python train.py --norm_eps=1e-06 --optimizer="soap_variant" --final_lr_fraction=0.1
Each number is 200 + 40 x the weight over its row's rms, rounded and kept within 0 to 999. Layers, rows and columns count from 0. The size before them is the row's rms in percent of the matrix's.

# k: layer 2 attention key, 128x128, rms 0.198, rows 52-63, columns 0-127
# q: layer 2 attention query, 128x128, rms 0.194, rows 53-63, columns 0-127
# v: layer 2 attention value, 128x128, rms 0.215, rows 0, columns 0-127
# o: layer 2 attention output (transposed), 128x128, rms 0.202, rows 0, columns 0-127
k52,103,140,241,240,250,187,256,196,164,201,226,145,182,240,219,218,251,214,187,127,174,183,258,166,184,165,168,193,245,182,137,150,251,194,167,175,206,169,196,226,120,149,185,125,225,152,203,225,223,232,183,214,161,189,215,197,172,225,211,211,231,251,181,177,110,184,230,170,188,259,152,215,66,217,185,253,237,229,237,179,117,153,200,188,184,218,229,250,225,224,200,207,259,112,157,199,210,195,229,191,159,233,225,178,197,152,246,195,191,249,210,236,229,193,230,161,217,207,237,179,240,148,201,170,156,305,178,279,311
q53,090,249,280,238,208,126,227,196,226,180,209,192,160,185,320,175,204,162,204,153,280,176,271,216,205,265,198,185,166,241,123,144,225,208,255,211,227,170,275,213,219,186,162,178,163,210,240,305,199,208,220,234,167,225,231,215,277,152,208,167,213,163,224,193,151,204,198,202,191,223,242,196,225,171,231,200,254,160,200,216,225,238,206,263,180,202,212,287,269,193,205,183,149,287,188,220,173,192,217,166,218,265,217,172,152,250,153,176,196,279,227,230,216,226,247,179,200,199,189,135,229,198,236,290,154,178,199,289,195
k53,089,166,208,111,200,161,181,208,156,192,157,152,233,306,220,204,153,230,218,224,240,270,228,148,184,244,238,167,174,106,211,201,152,151,213,163,161,255,135,181,202,219,216,215,242,263,118,231,237,220,237,186,204,169,265,148,228,226,228,182,206,178,241,228,240,152,123,203,242,147,217,177,217,194,203,146,203,184,146,173,241,173,231,241,198,180,141,155,170,213,144,244,204,186,178,203,148,162,159,202,193,205,204,252,212,105,241,133,192,182,193,236,247,205,155,242,181,160,224,227,238,201,111,171,205,269,296,204,231
q54,103,262,180,239,169,188,220,249,171,198,190,173,123,193,154,174,180,210,244,158,141,120,227,236,121,206,207,205,171,168,148,198,205,230,179,217,206,237,177,175,220,121,214,200,178,119,182,99,190,81,155,189,180,224,195,175,223,187,182,88,195,220,251,173,241,137,221,223,214,197,174,249,241,230,218,201,128,160,198,198,222,194,184,272,287,211,203,145,205,225,199,233,213,222,251,186,176,202,168,286,132,222,171,199,256,240,151,130,191,152,257,200,133,174,227,201,193,190,164,162,194,204,186,157,171,181,232,244,131
k54,103,213,277,228,196,220,156,221,197,152,151,201,277,151,228,181,142,170,201,225,245,226,225,169,257,220,146,157,194,245,212,234,199,249,197,207,144,192,180,229,147,239,146,189,236,315,230,175,104,151,176,216,133,165,214,226,205,258,170,245,211,256,223,210,141,239,192,110,149,179,193,215,215,274,187,182,220,305,189,200,175,242,190,191,174,137,211,254,179,175,226,214,184,193,181,190,197,193,235,199,197,228,220,205,198,226,228,256,176,317,155,194,168,212,176,184,167,173,272,208,238,257,255,231,281,189,272,208,195
q55,106,265,166,170,273,189,275,201,167,130,214,147,213,151,229,173,242,173,160,188,210,172,243,144,282,260,228,162,179,226,137,161,221,182,232,230,153,175,227,184,151,162,207,169,262,226,226,169,188,139,260,167,257,208,125,215,207,204,245,213,159,216,207,212,161,315,141,220,157,237,168,166,200,123,168,235,160,176,206,202,173,203,271,222,260,150,192,186,196,154,199,275,181,172,198,184,241,240,155,198,206,211,194,195,248,193,180,207,163,177,170,184,207,140,151,284,181,256,288,134,188,243,202,211,167,189,208,248,138
k55,100,152,226,211,193,228,218,188,124,217,96,226,142,171,223,180,236,239,207,277,228,284,203,194,183,238,233,213,187,225,190,163,214,188,158,194,181,122,177,168,224,232,202,213,165,221,191,163,184,198,193,174,182,211,217,200,205,193,184,152,169,180,254,210,208,183,209,176,184,237,217,211,248,117,166,129,169,317,168,94,354,164,187,209,173,201,185,154,164,205,191,173,214,238,173,250,174,207,169,213,210,94,254,180,285,226,232,189,250,160,167,193,159,188,162,187,172,196,299,226,227,227,189,232,226,234,168,217,204
q56,096,230,230,232,189,253,190,251,290,179,324,174,123,164,227,213,199,82,154,241,170,196,235,166,213,170,177,137,144,183,185,246,138,183,207,193,220,222,191,162,233,233,183,116,256,232,112,179,152,212,206,182,193,169,233,202,163,220,257,153,200,176,158,192,193,225,229,241,211,196,213,222,173,193,192,172,198,188,178,238,250,152,127,166,215,222,211,201,199,130,266,190,177,159,219,212,216,210,225,179,184,240,147,180,222,155,185,236,86,209,202,247,174,249,244,172,207,230,87,186,189,235,197,195,247,197,193,240,126
k56,085,172,286,181,169,139,248,203,170,149,125,278,172,214,262,221,208,171,213,212,226,254,92,226,265,228,208,198,225,240,187,215,191,199,219,167,171,253,130,273,164,182,325,177,245,197,213,241,246,191,229,185,241,195,242,216,170,205,220,255,196,172,244,129,195,240,221,210,252,176,227,186,275,178,195,198,247,188,210,173,213,195,257,251,195,195,285,172,213,238,152,154,153,178,189,164,236,209,215,178,202,200,196,159,256,215,198,249,197,177,197,187,114,139,176,280,175,198,146,238,261,190,194,249,229,181,251,150,160
q57,106,132,212,228,229,174,174,176,163,151,145,246,182,146,201,199,211,227,126,156,227,202,209,209,215,183,162,191,165,233,117,209,255,214,195,192,227,253,231,160,210,237,182,103,177,190,237,192,167,207,269,194,183,196,278,207,226,178,195,203,239,316,197,213,168,144,205,205,233,199,228,174,181,186,254,289,183,225,141,179,217,152,162,293,214,153,153,150,161,242,187,230,252,166,218,263,164,166,221,136,229,217,185,193,203,245,127,170,216,201,201,233,275,97,158,121,234,177,223,239,222,186,194,195,116,168,196,240,174
k57,106,232,242,199,197,157,194,176,215,221,221,180,246,216,176,230,199,217,255,307,122,191,198,166,146,280,242,253,217,204,226,245,204,207,225,252,217,214,169,222,195,101,185,271,111,175,211,176,217,225,224,269,224,233,231,206,255,189,179,157,191,174,170,179,250,202,131,203,150,192,234,268,252,236,145,111,232,202,219,245,232,249,141,188,134,240,172,149,167,150,168,193,135,170,178,152,230,187,141,234,186,237,198,205,302,194,230,241,175,176,198,156,174,221,246,232,250,178,226,236,244,235,167,182,256,238,171,204,260
q58,093,175,200,230,245,251,160,245,186,179,127,216,138,176,227,243,215,128,98,210,151,210,223,216,202,213,183,276,137,153,228,126,191,168,230,304,187,242,129,236,225,209,205,194,212,208,166,294,144,291,138,202,213,230,185,144,221,166,198,227,227,247,187,224,174,185,174,241,164,190,167,249,170,158,225,187,142,196,223,178,165,172,195,115,234,155,171,257,250,150,217,271,221,203,195,228,260,214,256,214,270,180,219,224,184,213,237,223,249,232,166,182,171,222,104,205,176,180,228,157,255,184,228,224,198,180,224,193,159
k58,084,149,229,169,284,239,193,210,187,183,234,222,186,191,222,212,188,221,195,112,181,282,124,227,186,261,259,164,223,234,229,209,171,236,243,133,206,157,134,161,156,211,206,181,128,215,191,223,266,230,184,194,257,208,183,211,177,239,177,133,115,149,166,206,241,202,177,160,208,242,174,117,213,191,121,153,232,214,151,180,274,257,143,211,200,191,184,231,207,198,168,140,236,188,265,191,157,198,194,221,215,184,138,199,192,244,191,241,263,248,224,278,222,146,179,234,216,181,288,182,157,247,152,195,191,173,115,197,154
q59,091,248,153,249,283,255,119,179,296,172,128,199,190,152,207,208,222,224,167,226,152,152,201,268,201,256,241,199,174,214,215,235,282,212,289,218,167,216,193,221,133,82,234,180,272,231,250,253,227,148,186,184,164,115,164,143,156,165,178,229,147,214,199,172,214,170,267,201,194,304,191,179,152,207,190,180,242,265,222,185,217,177,216,260,205,223,219,213,221,198,185,200,226,176,153,132,160,217,201,209,187,184,190,202,190,213,157,226,168,202,269,254,202,180,146,172,214,159,214,231,197,226,152,145,193,211,235,183,169
k59,087,133,157,233,177,141,208,190,203,235,209,223,273,184,217,219,218,281,194,196,200,223,223,99,162,285,220,158,222,278,172,187,237,226,162,257,220,228,152,214,178,278,216,228,212,133,142,191,168,241,162,194,151,242,228,176,185,176,154,172,127,223,156,228,163,226,215,187,153,182,170,218,270,200,166,215,186,247,237,161,265,275,248,162,178,157,148,227,150,177,227,182,180,165,157,157,177,251,230,190,213,202,166,140,187,172,272,125,180,243,265,129,192,187,227,262,237,211,180,224,155,201,221,227,133,222,172,247,143
q60,104,224,173,222,166,194,179,171,178,225,271,244,247,163,186,133,230,128,191,241,267,243,239,166,191,182,265,231,149,244,230,180,254,246,146,164,173,132,278,205,235,175,211,220,222,211,172,161,177,144,141,247,262,178,166,254,218,175,275,148,200,249,174,234,204,254,227,211,207,174,166,200,209,184,144,259,262,229,194,268,259,180,150,189,221,228,193,170,240,210,184,139,212,208,123,156,167,152,194,195,212,248,239,215,149,154,209,152,269,228,262,195,211,217,166,218,221,216,220,257,231,185,137,184,309,174,178,243,141
k60,099,247,185,212,222,181,219,197,213,183,241,186,199,226,267,117,261,155,253,238,203,261,276,229,206,192,142,197,215,85,140,245,185,131,252,191,267,254,201,218,129,191,226,156,200,212,224,184,165,152,163,218,178,157,239,186,167,200,179,213,211,194,215,197,193,163,244,191,192,231,165,204,226,149,279,197,172,190,255,232,222,195,141,223,167,216,157,187,167,194,135,197,221,237,155,191,180,180,285,212,206,164,107,150,176,152,263,179,171,116,177,199,110,201,168,220,210,281,174,128,180,212,228,157,153,145,161,153,210
q61,101,162,212,258,150,332,228,193,218,299,276,234,241,229,190,229,179,292,165,186,198,200,157,212,175,202,125,200,198,179,201,185,195,165,233,219,201,136,233,235,222,212,209,183,174,204,197,222,219,161,161,256,227,150,112,280,219,246,258,208,134,115,229,227,268,198,134,290,229,195,213,222,140,241,200,181,224,155,179,211,177,181,172,200,162,149,228,172,196,274,199,221,199,235,253,255,145,208,197,184,202,167,184,265,177,292,234,149,227,241,196,189,199,192,207,241,211,213,176,165,150,252,226,218,191,215,213,236,231
k61,090,279,114,173,225,214,189,214,169,162,158,198,210,268,223,227,125,231,195,275,267,315,234,207,286,188,230,276,192,222,128,219,217,220,168,192,209,181,239,136,197,133,133,168,182,141,173,257,195,205,187,226,193,213,158,213,182,243,190,207,252,192,200,236,248,188,165,230,143,168,224,244,190,206,154,190,196,103,241,240,171,181,337,195,248,242,200,210,172,197,194,178,214,177,182,175,199,199,216,117,183,209,162,119,221,264,181,167,210,180,161,211,219,197,241,243,161,190,208,185,175,211,226,186,135,193,200,238,246
q62,100,152,240,188,216,222,175,186,208,240,218,109,245,182,236,240,194,221,215,159,132,236,200,165,194,136,108,246,202,188,245,199,225,200,182,179,215,201,191,182,172,121,196,195,209,161,181,287,157,251,238,246,193,213,177,206,167,143,160,190,173,213,207,227,195,217,147,185,294,177,142,154,240,145,189,161,116,208,252,204,215,213,154,222,149,191,209,131,129,156,190,212,196,233,214,268,246,115,166,224,271,200,155,77,183,173,173,170,260,173,188,316,242,206,212,177,176,198,186,170,214,215,174,209,199,205,245,253,176
k62,105,249,167,244,178,247,205,202,234,168,201,125,214,201,159,208,147,176,185,219,158,192,189,239,197,266,281,309,272,184,189,199,128,221,222,228,223,216,174,161,225,189,212,212,212,236,195,203,192,212,195,130,201,214,213,153,107,221,197,216,150,185,253,108,209,180,202,164,162,237,184,137,192,281,223,233,190,239,208,172,206,219,230,218,235,261,215,188,178,216,208,209,278,156,164,149,242,146,139,191,216,270,218,259,174,179,206,193,262,204,192,142,142,110,219,163,214,134,201,115,253,152,111,203,228,234,238,196,232
q63,103,244,202,240,210,215,226,222,144,166,143,178,276,191,216,193,160,252,142,155,183,175,175,188,254,245,181,215,245,209,139,208,284,226,222,171,196,200,233,198,175,154,187,222,154,214,127,181,181,166,240,187,220,182,202,187,252,174,183,175,294,198,127,221,190,179,182,187,210,231,200,74,180,208,155,96,274,234,232,236,161,181,160,181,238,240,190,244,239,159,244,252,197,230,119,191,181,171,231,198,263,226,218,255,220,223,197,201,174,187,198,159,191,120,337,170,206,132,180,259,201,225,211,201,259,212,183,218,176
k63,100,262,117,145,179,171,194,206,245,193,196,147,240,182,208,138,238,159,208,182,224,158,197,121,153,175,165,124,196,189,194,238,156,212,208,276,193,154,112,147,233,212,197,236,206,177,245,191,270,170,113,201,253,223,204,244,230,174,233,267,210,202,210,210,211,205,172,161,191,207,228,218,219,211,215,224,228,143,264,189,232,265,256,274,264,206,141,160,181,278,197,189,169,193,193,231,218,178,117,193,145,233,155,174,237,222,237,204,242,144,234,251,225,198,152,261,236,183,239,203,180,216,113,265,190,195,265,241,262
v0,096,269,241,253,192,235,124,193,197,201,184,137,183,216,273,193,170,155,158,214,231,156,232,173,137,244,218,213,183,187,184,218,175,209,213,205,246,255,164,187,181,152,174,207,227,285,210,273,254,269,177,158,270,233,224,224,222,255,191,180,203,217,244,172,211,181,196,272,160,254,198,181,171,273,260,178,237,219,134,153,139,300,142,150,155,263,192,188,150,229,182,228,204,185,215,274,204,162,191,219,267,176,211,218,260,225,201,193,274,157,195,260,221,160,139,170,135,197,214,248,213,123,222,181,173,185,214,154,166
o0,092,180,193,174,231,277,154,230,224,231,223,222,212,146,253,109,175,159,244,223,148,227,91,247,215,118,240,204,139,119,215,152,189,212,167,201,141,188,203,214,275,144,223,133,186,182,252,203,169,192,152,230,162,223,147,164,231,166,223,196,249,266,216,203,174,180,231,215,178,210,240,189,185,211,180,267,210,209,237,238,186,186,173,146,263,257,287,207,181,215,178,179,216,155,130,242,185,257,248,236,255,246,191,189,184,231,239,135,228,225,216,186,225,210,232,212,217,218,236,226,158,309,183,264,168,146,178,174,192